Each number is 500 + 40 x the weight over the matrix's rms, rounded and kept within 0 to 999. Layers, rows and columns count from 0. Numbers have three digits each.

# layer 21 attention value, 192x192, rms 0.111, rows 125-191, columns 0-95
552498492491509512513464552510523516525547513483444525514526518495474458468550569505563447534547501437530538496482492436497537507457445534527466477513465510449519520504442517501522475547526490531495523504525529505554503489548408474535511487488481473485456424521526537457493472545524464412
540474501487452533535504505473460526487535453463487461505615506474540456501515484479517513475548539457433495510524470504467468548563458526454584480471436476427461454474545531567455533489507477515516442545478510433505497502510453532500517500464498501552455471518487453515532507475474485506
555513493477530448504491475433517513470515464496495499548450525513469477463473566501517497499463593484477486507469517474522470480508449510474514490505498489454523504507497480553489561449532501532517492499459516464467536530450512473493495532519557455462516527532528474406524473449478513496
510489488411472534511508472490518504523505481490440499477480466538484491462508465464503470518524511489521513541509500471495523521465482577452494484484518508465546466491521562470489536513456506472521533513488555446490572440541442475488602506491513485520480430503471538535489460490490522532
496501485485521484580537508530475472494434538518480495492502499507525476527505482500491492519501527497496471461515503484440544555462450470484485490533553474550499492492502537525537585538484485473489506539534453505507498506586530465422482545480441488565405455512475457503522462536510493530
494491493487533503447533511541502484480467486452521460434457491584521486508528469464527555501513487503482514466569513559524521492470491526494465493423434528554509415530578480524473517566501502502518541544550519541530511496522509475480480544489494453499436465527449546482479522540543515494
483527520468514513505456433493472495541428492491481472557481470487470534497475521549489544535474486460504437509466521463457523515513470520484553464567507497464529495524482539471554471493466515493529523513515449474500492440498506477480470484475545536493508461454464497470513471429485517496
566474535486523510505540525530540524543454412461541526533560539477469484452453479443585516567474507458554490483536473533494520485531527482501514496550500446526460479501437488573470539518523475485499478546502497492446501563511491491491461522463517463526527469442526499507543491519532547493
464502475492453485498450508492539443454546561470489488466474531575466511477439506595490492526494414530507470513468478478485525457521448496473500484541497474491438513497467509516485481530523460482470482511510465511534454483501470533516491514538483491491500489528508500488500452482529468504
442499438564556505519557515486485434528525501518509467513578461484541495504467554516489483477462472490477501532499434489497516547511532554516507507533497500468457486520491484491486468499463490481511508424489569488493520537534548484461504454524515486533485519499467475442492503511468503481
562545519453551477516515493509483560525523419513508476570515530478491497549477443484514493509485528524488511490494493493476534512489470511542489490487465493551561494490508509518538500492477485512526572490457452471502444508499546498527478508519496524487476453518604509479519455540496569480
513506527487518471502514494496473511465455473485494539495526507418476496536495486526484530585455500467528488476514461497481522498527525516471526477495550465506491552549490510516556478476523447507502515501594563504484531489490535468540478458472489479462530527499437504504498476471577514587
461488423502486561504485478429472512489531564510509526451482439423495438503462499538540529455503514574513476499462500533518522515543463548533518519508546475476484501542510533504480513517457442494429500480498476553578533504496546541469457488505448431523460477482515486443518439498515486475
468446524438530548458540515466556520532529526443528550494493488506516578509534527501477503471475476507494569515461493516491464509559502496481515567507436488517545487474536472464497541501507455511470495472510469457492528514454501485464545469515542443490513509558586494516530481420491449517
464530496447468531514468485477463552446520510504518513471481537498448493559499458541460497489535500479452535576534508493472494476508485476501533504496512514493491555514493530472508517527534454445480468508478439462527475545494493522510509511546510578484515513430490537519478554495512459438
544527537476514464490495535488488495436449495493502501489422446573511531466436492475493502555484547556483465508454451541469490474452561525534536513504494476494460504426538515485480488466553473502610470475469517446442514496465514504505450470539508504516525474496536545502547463472520442511
455538566428483496519436530510512529500535506529479515522579517484481489575531518470433512423538502466451453511508496545484524497466503514486481487477471524535473529535493545440470520477498431392513509527469493510499528494498509480468473488530520503522465550470547534546470485484429495487
570507506529540485476491513536531445505546481486480561533429446523504491502505522503543473480453496486475518451495500492503509514534518508545487488486434495520510451495442506505550483484487527522485484470522473444473504536464506536514467483463478500516529503529511483479482455538517470518
494502460505524512483516501526484575483520584477511461489496554550462536555421470480517504479521467524475553472555462566529501527541482452515491463465527479530501461476494543552536565546491498506482488470509506490532498533496556548517536474493450476536474486518516505490521540542501505500
500528452478547542499506518525483515460528556484524484524483464495527472489474507478574563521526518485549496479525504485581515519501464492528428497496508519502488547490503569525478511464521454469530527498472546507522508509534507457510454449486513492502473513522495522490495457502502523518
480434480487479504441499500541509488556533539477503519577490482510523474545496495547517558505538492527557481500485507522507499490484515540467494474551494497513497534463453417478496474486488493559503482529460492523425497572509513524450475499525489502487566424463537433449536451504535521495
512482562498508552519522522509496490546523429489475504449427498473478561560556522499494484426523504483512462572515492493524488520473474458499529491538551507476532480469493475446492528522503495530508529510514541491495508521493539510498532510499490499485490482499497485473446552520430491536
516505502477523465546459488495501447481449462577512584525511461530421519530487503493502476461512517475485437512475509502479439477539544457449495451519506548517491492474472507492514484526452462435460423536479499525417525496445486484441418460494442529497496497499469492529558471498515513526
576542487510541462490460517455515435522544434530503458491472449458558552537475500485499487481594446506556548477512520494487463451457549483528509489505481552494471421490518459533508470465527540492462470432486496559541421482443531469506507477439543511530513488502497501482529532488549474505
462417439512533520574546532488480520451514590421504503426499563513467446498469556527474524475450527453497474538530535518504511469454491504483523515483518506501514462535467487479495543500520493547473505475445494478469466508496528499524543483502521496452539509486482478483529492503446544498
492562461554480543496505498506499483494493479525477490512502513436457485512546548473532460489489510497540550503508505482589469448539404503499524443488501500447478440544542510511465543466493486466502495487460514496506496528498491442580515506518530443460491562566534477534447463527474504493
536553523475434471458493465499472459476488437490474473477503488533466443503488490463472564530509534505535512485502485562557526555504528523477509538526482521519543513516529471540507487487491540423503481495528538520474454479548479496517525542521498484518519515441535451537471488472508470490
545477506502535479521511451496499482529454499491447507458436472576448510499510498500518455461462534525521521488497523473547463548503510521549497479472500455493476469460465532437548534511485536575516535507517544457557461507473556523465530459495466545508510514536410510534505470501446526513
448450426468507458484535508446517469451458589528467457469435528499551503492526485451503482510500548472483545471466539460499484473506423481519517490461482485515482449419497470491493569506462429517478473538511505467483500463487473454540502463530542491516456516496472457428529475501496461472
497480510537493531543495465439507470529469507463521538484534456490474503443539482526516517495497494461506517515542487470460545514488508531487517523490593501491494459548558477485434423487531542493459467501476488419516490497463484425461467521513534523483499466537520471474510522411493505457
528547490534490528443525491476509486557549462517510471540510448530475500483522564463499506497553449504538487481503522469513490461539519496525564511527496544486472519515496496526541528482526523482487508517542449492513503526517466576451512536532501559484475519511540539490508577482494540468
466478539466488482472477506504518482537505478526580463506497474472481499523525552455453508519425508472494476516523516490449496558513457523529554468456511501450465535547503461520550494533529566456530562532485446500510456478490507537441547456431535496514509462518471484523502516539526547539
439505433485479465502474497587498505528560492403514523476439408556536484501531520467494493443552478415472536508563530422514469521473463501462456485452497559462489519442455473525472538509453525463469491477508477471470494478512509493509435521464446546514542465527495565452475506503535487477
448544501500525486490484527420505533456474447538519479537456532491489478532573538579516533447474507504481505433513491489472473504553446460473556510528480524494493454437504483526496474500478482523477529485498502507488513428452475524455530546504513561516510515452467528466506517489500529516
489437486540424502512489501499495458543468509492462534536488476575495517527544524505499516493473501486459499428499551511476498491514506485521474541491481488488532476492559454523509563488478485425474536473545477523533467514497483515587490521491494450501515465464478470524475494516546502544
564466524555496428522541507530534503515482501504528453505471472482513472509477501512501475511453497528532489479502490481447544469468509521513480436472457463513544501489554506527511521481532527531506542529523448458494500516523442519478447474503501496529535500489452505460494547520488483482
482484469503474501527481454464554557459576480508526519543519523491487492528488509486453500509532497575501477491499524463469466515501499472452502528536481509486494470490508488516485550512506426505523539467468528536472529503492538503482460544522464526502469480475459501506501461454535500518
533548515491541511469499516463463519564474460542473508481514491494487508432535516512547586446542507518527515505498524471495502450505502582533500490490534568530518526495524516556505425450486536511487543519569514541541545495491477546431553470544473491459531535479468520486499530477497504526
435445479460438447481488506569491461459506495463518541472497494495561466507476499517524473506501504519503502498449501474461545529495541505474466549443530529518536469578492497479465476505472552522509524501539546523553461522511496436463533496512456489501466454446481509577498523522504467483
451512517536478450548467466538463503460507504491489511524466558480444567543529430469473513519493561523527477433508521479502545517433502482539527511517460543439513530516494529516482514495540406553478478480538506497474486506529520490509494436501497487534518562512489506519431488476545475543
468499552495550550458492491473460503536507473458503496486543505499474495562542455456480493501493505442510488509558469449543476486505528501485457487503455502509480505546480554513537506503520480515458468510529466527533493482546525492482478501414511528548494482460554511470478490550533495508
520537532472512522539510536574489466514519528492519500488456477495493511500513555490552486539470495487557488485532484528567492510464493538524509538477497494466509501465516564505525491546548455514492531532502497506473513429592482524515505499517530500492516498471509495509504410543499506510
447526525523502526490573498495523560486492479518522516498544495460515519534495505471437501473563467516512542501502492486550442489461484504457496517517475535483502486506518497526520504492476526505426512439548461548454491540530459443467425547499508517455537487503582542552496469486486517487
478516564425460543515456494477469497499512505492533442513452490506414465555535539511486505489507484499450526535521521508502463500517495523559495449486480502499439511497527528522518512504569518491492496503524459494501447483446471524480500542513543534504515484492503507504486510511489530456
429548518505507507457458434526470508530520511486485508464462534492499511506488525523448484484588477475521462540484526462487431504459472506493490483473448511516497449450520486541492542469529488502508486488502519543501476464487456494543493521478535476478565466475512491484490591504492486531
433521469488492500515561433502486477445503458549496527443465431485514469520502563462474519501502520470508431500505496447486446579468520463496475479520539468427448523503507521513494519544540500517448512482471529535494512538499498479505467529524475493519529458503521499462478506554552514446
490523442483530487529476514514513509515534532523492479547478559449498508456575562495454541514490544491487455476514489515571505516478492422569482475577570508486528521455496539470467504456546513552583533520452497518516532486490525432515482459501526527502535502514542502492512462527507558478
497511538499460520459501535444486514587570483530490549489495460506504508484557480536499442514522476473480551538487445557474495512505507479466491469568508475482544494474544475478466471506562519495528508546458477529531476469511460481531508492475427486502486441550513485487575479520525598514
466517464488512445520467467510524489470502568475561474482511485552530513543485427545498492518500414540514480501499497516478493521488501486513457497483497504451592551469466544500557512526529417571517485508510532512498500527483535441493497504504506519542520508497510487496497478492487492498
544506538508498507508539452448485518476433507512544547514458512495485486504505462476444424553429547513517546467487532500473498495509555521480509455454451429484515552522536475479525468459517536498564471524470471480477495500472532481523468445488524468473532496551476518481556466447479485514
512441458463520494460484526538523501494478519403520512511523550508510556536543481473559508535525528525538500521470517516495512535513548509488529457474510524508500483486470513559508499504509461533456486553494523495483490430467530465501514500478472494486463493480474482489485533549515455537
521479480484524484456551554432523493508548522476576510513482504494461493456537518499513478479498511538490479520534481538508483505489463509475483445533481563552508517465462500521501456431540449546521464519482499485462480451477544541507467483516522483469482486516503497529536467535485465494
489455493452487502484605445485475510569488535494503493530557480573451497463535500525488449499484495499492481509509547496479413498493466520547481493441494475564493440506510518517476476468506446502498448493507551513473515420534460510484554532548460486478513486490474475502506513479515537478
534449591496587500510469517498494466452506521461498479525475483502478463476511480541465538472560450464495501537495554491443485472462489475492499503466454495532496479531473477509533528464512409561488439503466509526473536512512470484523480534488457510456411456494535489449537484494450477492
539499522472419511472496516479539458511510487500483475541534464468489517471554534526550479476532499510502537513430511458492477515492516447562497492485505492550505505465542514453519491555474483493466568541516529440521485480474489547509495509516503470498518480446499533506456477517416451501
456500531499504517593493495479499487537551513479428502461522500477555485460493463549531470559459510528484408533469478559496532505537454452520479510453549511424506532512503531499504492495479496557432500478470463427532484481517483472537498533513527508546478496503488533498521489519545501436
497466556457548488535467487477478522485483523523520467462476611508473501522534490517485494487482527510531561499495487511508444464547501515503563546477565486432520531468462495495524516439463461471435507472503492450505498536493499528516478511547527456488489483522485528541525465539474472518
465540490523494514474508487514520496505466473455530498547539490455466497531480502500475511492508434455496487510511443434497474509450462436501467508498495477535473530456462494540444529487516531492518476466560512484517518482539517531504505498486514542485491542483463514480459548464471496506
513516509520490535490535463434485451502471531448532526531455566517455488469489547502481460512510397492459445478498540466493492475462487473519500489496493460559550479495456535583504539462474558473519494491496498576497528482552520531501561467524461419481463462493509514513478503464479460484
469480532496511432472504495535469514526459475505522496507551471495503537568470517463502531487486460543485447507478463532454516555466474521429496507458488448485456519473554498527483488487498519534457498510513445457497478495501532529506549496512475480619479499513474479490535499460508492527
473464475471473502461462432491546486556476492518529507452433580511478505445526438477463477525459484496563442516464505553485482490505474475542480466488508500459522466498434473507445508524494555502528463531518516529502460547439526486503508536469524474484528441537532535563497515524497532506
535513435514506485552502476507491518467507517479461489494543412449486498508491481462519472495473499490536469523513541523520561493549471507504452546544538528482482550529460535488455521489421481572462461512573539438559594454532528473558508494548468502515434552473507457413480499513473486466
556519510508511578521511525441479483510509514539549490462475545520504508503458493470466475540470544542490492559545498491472510482469479533502489538444509525535454533498495522489475457526481502532504489534519484527446482499477478509502486560473460453450517471479472471496455455464419487499
476491500509517476457469443533537469489561515502492460548492458482484500506494473522495555491464495478519475470475577506505563505515524481516516491522472471483512485522507495548470495518495494521477510520507456409417460489543487469499542504447515488497529426488457509509482461435493505444
530496490495462466487455499434417458453475479531499468458475438501476535511455531442468536561507491494504435476501452465493487427540446513542527481541487528555482492463453479527484455512505490482512449452505487476493481484547465504466482490503464497505489517530485474475521544479606520486
523544540488519458492507552517454440471457542477519501484505504433450478540513469471499520494490497412475436454465501402462509466396458474485417510470479554518537499504461450444555482483523476504436458494452548505483516518474479457497517480486511502493478457515500500458512491510429463531
487506515444536533509503525416520499530510482537510469523518458528528509466485491545535484525452531546463549477483506459561451467524553503486486485460480480454520603465509494486487511497532546489487465488460511508461548541453478516514529511480488512541532509458509492546482567490562569491
# layer 21 attention output (transposed), 192x192, rms 0.316, rows 125-191, columns 0-95
551456491506507448448507499518478518531399490504529518515485491513563498472503510490453486517524511530446507517560462549548424522520472444483489466478530441441478504489401449518561489511521594460473531503439493481501524464497538490500557552530477491516509558439515517550513481552486534514
455475466518519499533471495469475547483512446557500450427521471464507466582438504543478481476441512498480548472485510464509535461524452515521491481452520498456450537533486505412476443541518490555476534509489465577512432493514473514510503495538471450488457514554522504479573448501548499506
508444468533498492500517492447456512468458505493490436462560473562501495490495443502482492484488489491505502502496494517462532459576571512498441529565544484518495540505456525500505500514461476485461448547481525537558477460527480525496428480509472526524520532501456555560515473515524547489
544484536501526492419446475508412492427529446447527522502526527472534453503495447510486487595499489472515503477465480476492499527477483480538551516477527467445505451473603481555550483506487541475496535490496496462489487486498435512530543508506481510502541548524518480524484492570486487468
567481557531477501450461491534483422487449473464548525525518493467482537484435529474478459549511567492460505485550516539518526495512506555551482466504518524474499437548488517466480494494547459529485529474491515531508438460487471525516511497543483512511517478565524513467560558452511526509
532440514554454481448470487537527448501558510537475479518507531546580562545475577522487445514530475489498540514512490539460506552515492528467498542560553420482474518513540528533487521481488531492439516449486483527448482529461490498505447469522525519479455505454534516491527537503468485493
534489465525513452470546522487547496563482533508501541456454546515507504431534482458490446477457496490504463495473507447473494556484491501547451513517525463539536458554549453540481475493553465503497497470454504466514532450523400504475463484516448529525503527537476547466447506489531543506
483471498506538432588468455515505507455503452523482513465576524517455553476508532469469510468462508561503485508466518532499452563530520460509430456472461481480471505401554502377492520435533474570443552512506553532488461535524487492536504499543498467521476559489496467500469549468505435502
474551501533548527488529518456521423547477558496475449529542524523499541472535461506437499472533575489481453540507520486535521498536475520516508524547467561497532510501431487498515466486482550494528512492488486465451539506472405521513476531475452520486537491492444487464480478479452527537
482495535472488486515516510516426480560528476538516470529475497453471568468491532487525523498544500452523531520470472472476516406521465450494521484502492468586453534495550503414535517517489463511541505491462483474548486487493520515517485484540519443428483454523540521495558437550539501483
515509503527538536485524533541417534445555474479528504494514464521498573463460473435447509496474542489450450439502488502436482461508531489478492517497497499491490543508424485522538462493542488507484511535516523508507494554512441446518509532509512540521493490548506512528521476485516493491
525568490516468476504460462482463525538540500504520451464513534501474574468503542478506462497511496571445478532501513481502502542495544511506500509494483540465565515479463451479479500544496479529487513556468531509445490517537522457467469489474501478537485498498545484505502509570487475468
534554589553504463472448555495494537517453474491435477483490503427450516499440525476462510453517538480459602528542514482467499504457494434500496512500517516490525480503448580467558470498500535504490471490488527449463517478559464486525519536452562480456426483490487494543492469510449538553
427528432533520494464493496484537494487547521509497463511460476521460467481444537534508536504446488487520535513495491511483506548467476503482477516511480464507527512465466539514514514506424558439514395445527483516503525539510479505573470466491515553544485569465460580496505474504520452531
472500497477495487532520534502539517527460566477499528515475459470507498515491528462470506462515543565513490481566526481512528568428517546495526520484501501491484523487563511489532493444442501531471541464494559498492547498522450487480505484503510468546467528491471452524467500519526493557
517468469467474494548555538505460503510495441568489514534461478568390508501509505500520497496572519521524467436499476530504563500536459519481471523478531492514578441488592544498490548544508462509473449493487486535539507488465615534487540532472642475478476503486456532463480512550483534485
452508472458478520577530478461496534504515517476557531472527474495518481462476500479500513518460494530530453476472532477505551503502535483428468533500514486525397480454573535538563494566529503564458509464459506484556459532504437499462550446476470486479471495508483460578523591554496504481
521495546491514500505475481576550532465516519579470465479516530474481442500512511506514492489516451499542426593548478513397416546552472505514542464494511545493503453504469498493445544524454500509512491482515510505490515481461610461515502458462535458509449513518522479476549498551452502442
487482477532554503508466460494467478537479570503546482515497493467537478496510530523493500446581565495518477562507502492484549527455555541539554544464483538508484540489531533504504503494595455534482500386491476498471528452472542460519485523468527469503489533521489475480518461485499516495
509499537509501500502544517530511463503485499508505508472503485486492508485515461506535525474493524528493532509421506524460479512457480504462531469479539526490470483512506494462506459514515509535444459486476492516479499511467552515492495575476509520555509478467518528515496478478483453518
461535525525526504543457526517509496506468417563552491509452515507487447479491505487534479460478514516455563524480494475498450509491490491457467489508405546515515495503551465451425497511539475463550487487478489518507544553530479513496476496484470539538502461476512472532451486454554458450
489514456547448458459507464482557537478510493504503529515531444545526457517528501504508499471467500464546541490555467499526477505453551472495518447496498470500508522542483541519527550521499475505536476453513540466503481493526482476526473510487489493505503485500487545515552463531504483490
465462519535501466578532490476502499531519485449516472430549436472500477446542510503492500475486477531493510493448520505435524507498426490515425510487504515508513358495539503548498483480496472495472550527521483521519527523459600448518461487510451491463507519510503452444513539489504538519
487498507458454558523531527576462530540501498501560487502496513493529482491536518547536486511455473506555446506531506486513539543488465463516503544553480505547528436495470523481464578488499562519549441451533516485458534515480493551538471523515480442482496482489472465463525486530517505482
551499542542500477459445484584490525471498478484471435518530486483553484485465415491503468443537485517546521473517492516446444585530542472510492600474487507558492559421527485503500474535511439519518479516472516542509549503500460471452433482519473508518555447485470540558459515472521467553
539491536527471504543439534475486568478497430460462485408508437475525544474468445567507502451505538560486539512554444481476460550452521464499533443469489450521512505502490471512544519542492488519491462516581509559487526456440427524510505527460501528478473495482529533464460459552511512510
502492489487521523537541547441540514508514598427520487528491527455466471518452466495498527511518464497448530440420517455543544497549530496500500454483556517493498489493549491459487519461447525538506553449515470506495489584505440474496482525479537473548510577490528492509506523491507520464
557555521489464489476496523497587440463521535525559503500493463443506485584496472511474461517486524471459492570530436500479497499523543513427472543550460519454544469542562468534539517470500499456490474525508483519488523413528430476492428569502422496516521458464544497425524496550553499427
496471473489440543518506523520463518503535531477497482533492454535538511526509499515490485492461496506510486522488450533530496516506517528477523524452506503474490504518548533486473417472556528503493469452494515502468552457473503506501522561473471536556472467510525526535473499462477543545
476508554530485472456498545437497539457550433542517455495511495490471508458516445503443448493592505527536504456493557520534512466480496471468475525535496544550556516466526485515486476453486539506526499570431530465528460495508483478507479480532497527476600533518496474478485494545476521550
462473459541535478551579463551450473458487500492490513521449537563477555549506508550479509513476516475467451577483491491490555481488537519499572512528506490554457497487468553511487487514483514530518526494471544468536483487507445444506456467474463474565443475466485530438494537515503496521
559459461475532535505527472522472517482543467472494541489521585471531542513515597528545518555500487508540523513546445457508474510523507472529536487438517442483586534522451493479471514551450513552482479526433567444460505484531469499492575441514441561512536462538511523445500427506552478539
510507476563470453428506542437426514493473527585552509543483535505526487539543489534522478529510444457522518510495484503437482530453472597532533472512410475488533514529474454461533543458526527555495520516440520481449474508433598513505509423495513498442500523443491493536495493475486496437
485487456502492530561476533466477501553563469433504516482486491444414500518562484586464528504512462504529484517477485556499443503458461481478432521499560514522443456543453507541510506477538485484503504455457467551513523528534418473510509497490497527512447539513480441533503515527428494471
493460546502478512500529480457514487502572485528512442515500453540549516502535495542495471492437521523519564472525464553471529470520466494471555477520480504501503528482443502483470522530506548530507532522494492494497474578495448436505494503504493450519478448511511496436503474437470563517
483551542458538518488464494493476564498462402497480543582494513490449478526472460546459449466563557510497456524532505552493523524527505458538472487466551525487483493494472509488497491477538489574526491553524562456476506498458484503518460514469524511456456475513497506524498515498568523416
479560563499488505509493527525441502539447491511488473429483475580525502493512497545537494467464469525502498484523553527546493501465476496498510540458518527508520534495526503532529471519448456474452482476491482490493475491516475459519490441510480510494482487506511498513478498483472511474
513499532487525446478443531481511476472561503441464497474509481550519511497488484450493458551549497483530525491472500510448484468477490509452543474515551474490474502459464480532522548541512572491510533458460504517454479473509511517543440558449506499531514499549489471521518506533487520473
467470513448525551494453526532480543490468460555566522519522528481562504492473540470459520498554472494535497450500531501520487504485515543489489464571516495476529523499527495489441478498485535446435490518501520505518513469464522528453486541474456559433495458491522476454512490473495456501
504563550447453478505474450534528531483531489444534510518491438472545471549531503517485505507474497496482493479503473423539476551431525479491491472438525528500527527468469531459519434512508460479471459491500496522436473518495465507505543546501494454504462564518498496502465536456420548462
480503509510471454498529541517504450521514504508491507530515541503525581556514455501551510552451422484506432474524451466492543493460495522512490545466476484477474466506446465480500526493473491515493454502458533455509420540488579480456436525556484519515491480548504509537483502425493504467
557458502492523496355572467561508517524482449486432468476472520504465503519424489493509498529561517494507461473534487478487467499472539499520488482449530499479455504537536500492510546448504507480503544532479524486458490541439461495449432549513502468539522515528502526526398559513538534551
516476476536520529510469532464444478470463581483544519523455516499434485509485430517499530497500508505517447528535513518494517552440486455517521512439436479547517482478478483485449517473505480463500456557471510496556489529463505531488462481501521542543420541480443457487490548484497549528
582484452552480476555498567526590460512545523476509528509554475473513519529479473528530488502462537511554460521563533460496525508524446535500527526502522511512520518500445502511518468494498564466458518517468532489525523530524442468523434442509453496469539489459441542513491506502582512548
458488501495498480559427460456534509483449527494471530545520559503461511494562469525538468563447533497584517486562461508529540500413494591496520519527482458504493511466463516446517526514551512503445493539517471479454506579471404546504505537520463507555469506451471516564548493492521517422
526521518535505479568494572525413492567425504485463473524456478448471517497484475504506471547485466480487507494580461562494525479457494505433480469503458528499539511521514529462427529431523501510505526565543535468505402513497489538469542478542497426450518557461526513505527495471523493511
501486453508524521469450498556483526548415568506477520491510539507488480464427544524553549504524516521491531471463513586424491462512469506511450502511477521544438466512467487561471479529479546501472492486514499477524512520546449498435486507494518506498571488516486526477500543509476467509
514470535502572457549530496430476467489508434554452540464493497515558515494464545494460545486459519429496571516500511504525540436543490416494462547491399484460451499537464469490533569475459538465511480463484511480579515517465526458494528512503498486528551535474491432466440481553520537438
468513535481490530469500501530497474543490646468541480550467552469456465479517525496464482545524543485506506480462484497489522492433500544495529478490536542497490486450542513516488540499506508412493470510522494476437511491527491479537512478516516410501483523520506476474447491476585529545
542513475519486477504484517558479539514523489445478501458520502491392469492528484481508477451528541521489478527445482472500465522542472556503435496522528538464513527461549516559475506521460434531479497548542554478519541508516558550477508512539531554518502560483524460460438484532556540471
464506498525518460540478438534502519450485518478540434510573538501519494502502491550481449493469516525461532486487519515527509576458485538492513517495526481471515482496543478468472469496490489519525507468482460489473532497554577485497518479501450499560507495528540513494526497495474501485
555533468556508497531454466468486453499468421526544439530510543549481499561483498471547508512480524523534473459425513464493509541521442470533537518476524484490496505469406493508506545505516494470489485514540529526526570538447527485503519466474501456565519444501499514500499500495479521505
488471512484521528520497429483510491481466487451451520463477462517527521600471476471533433507541555474510503503527466505484556492521486492507467484596530494479481519474585458517550515576536514494543507517398449507544514524467424420499474457468512495474556524502510469476569487467541513442
486537533460439466477575426542487505495505555529476444486511482567454513508470533494456454447481472447528492538531503470549477516514489488554497499552491539492446440513519489528482448517474521480546509510453487480456531495529529485510484410466513554609542525535518507569515482485514555536
472538432459509526573510533506547535537502492576520519490502534539514480504483464467457482495501487467512524523541515493500526469408507520457464472455494474475474488500438485597560479472515547506489545511526486506536513509466512442488502510479452427517539519506493494477489474461482490496
480500476444512466473569544495502576505455492497536486539503510479480494543488535463503477475512510447553448449528547515517470464532530499521533474463462481502525469498555546475473505458448517510539423458481496485448453415498493452489552508495485495525437513519518497532415517497494521473
508481438514436503495476498542511480445542530496492507491558492482447499432499491439513523501516527446465542496511540556435448546511510508530506488445463504474482556485546507489477465527507514546545560542413525484453526492531521502525459511446469465515437524485500471502491530460538504489
553450463488449542465516445482502556572486541500513506458453509541500526457517478510476445487515485533499503488517535494533467510448476533514488533491485541519482507536500489438522484478489487566499576514485506476510484467491536489517510486536523472496481498495521513507481464519440456448
550505509542505570502442479493480507499448413426501523474517485489486500463593494528493477516453526465492467515480447439580517510488523516529531493578493484486503519502480531455510548519506540480467531424520455500479547559464523485513431576493580510495553516450519496494564443434546456509
503504470476501522540501532506430506533550531486552484543500441517466454511532546531479429528516546497539567522519525460503532482574546449540490505495455492428540537566492542500536511507499477447454565476491502547499455544541466501519508494492514522456500480509495492503468480462508499463
428477511516556539466490515507554479459530498537489490514546537449582498489551518527500516536473453485516477488518444450495505522506495532465509521595491499489534497472527520416525489494513492532476483518568471469506561455557357514495483515493511502504476517499504449463490497536523447503
415438501460494501476474569494504531494418497410476518468507539525497469475480518497508471432481493488446504504463512514576461552509563453457491454511533516480486496568553502511468514437533448519553498572492492529487458461479483480463482494488515478482475532503516587535567430471472540480
523569454494498502543513469540480545509513486528459487504526452502515531485512435488530517518507522505547498464438514478595465482486520462469487474463498512499512529527394466558467491522484462524462588470513502469538522489489431479515440494565525509510444455482506499504475493495539488523
465523513502457542513554553435568495459448468448484487589427503530526449502549496478495511534541464504567517587515419469517505521534450513531477490457520491500514487496529455451511530523513525503524474489477501552513549480451445541458472503531419515531548495481533517499509503507477468493
470519482494521471459545481507502466482512476447510530526447519475531527488517577513484501447542560518449485483476522479537488453568543477512507536501502490538547551490496519448496521495557534480467448486538532478526473521483486565533471478542535460504460500448515512455510439445446541484
504461479472535525509516441534505510421560428484584394571467473485531523521483463509480541570527474511505512551506554469520471556452506515534530475581458481483393517494411485518494450557480501517521409515473434475490487511518611460511465521518464490529535530521535495539461487533508488524
511517475468461487545550497546485511522539529472478463485476515519463443533549463539494547508487530481507525496529514506514451445507508547473493497508509502501462477511497480541448499502491488505589540508586516477517423524513493484488494501472450478496511465496413433512551480497553460523
# layer 21 MLP gate, 512x192, rms 0.102, rows 0-3, columns 0-95
482497453517485477588550566489479480554513587472544529467496580474507490542409537522385541507530519454492534539503539491529529503456536491561467500511509525498474485559516449514582569532570512601497387530511408505498421475466532423423447587508535537538463456510509467515488511511458507490
575575521517484556522483492519490512547453481462484501498487498470462536477520486554534438461489505543486451437538445504536499486552434543515490515448556523464444498473460519512564497550607471503524527612539503490524520486554528513471497501472569544464530542502541503507552506505542547534
522487505520471552520555444575585552523517516522552473502507571488491508436536515522549484513466491458500521464472565506520527483471452474502381474572508529526504432499500534509524501503506430424543484586550486502430497484496499516478488522430533490463464578549540532582468504487557463520
537453525514529539542517477555450520460582495572551521500506472463496479512516472504478541408613528443525489538490562472470447522448490492479452532511512479509476513461470519510489438474500483472498514529585531445480444459526508532527451486436501491459537504482444482544491513481508480457
# layer 21 MLP up, 512x192, rms 0.112, rows 0-3, columns 0-95
535551468512530551517533474444479456564577473472475521512509513465473516443496522519442504567480414551540475461464530460553545419526497528470515486458456493523485623483422457484503463533497476536547524533451479549499479481513579506536527497530483499514491455493517491483557497523429497566
510498557472476462478495478522431517549517490470447487508512522458454449515524506500528479539520488482546499493509501491454472534474547495458494435425513464546544554532477540471528486526521365479550538453522513416576466483501527463423571454502453454462532448539447512468492489509563515438
519426449516481442444438462454526518508492502522567473475443477538496531460523539579532502560472501498512547554460447500459490484531465490477499427511459496478472499447498577484549555488507525453419568462529532462469550505555533496554474517551484559586556505558471571502460510508530449504
488489530394497583524482486499509443508531540438524481452578539464401547567503566476476475502494512524449480515517511476528515519490453492518470463516471502447474435500526552509531462543501523498464519439463458512464493522435485479511482477496588474502503504474401593466475554442447494509
# layer 21 MLP down (transposed), 512x192, rms 0.061, rows 0-2, columns 0-95
489448605497499491522498496475551587589506522410532473469486514499466522457456510514500454500463538567550535548481450576530520541521562463433454449524538480524485479543528473501503454471567565539524459462564504568544514479498547498498470541494531460503539480547449515485511473490532452526
459509468474505566506503563475585487480424468589531437442463564408467535482455522478436578525525474489544528520493464481517475551456525517471491492536448489561463530420526539490481520446482541506495455489450475536430491478580469485493571466528510544476475557520499526500471521502447454528
515527486483493510507565454460557507492538435525511451500554544553517411464464454434511458476481578545520443398509456482520548493471520486521475525477509564531506471536428436552479414440517511473533479492521524489450525465429518562517463406560570482522551572493557468461563565544486443469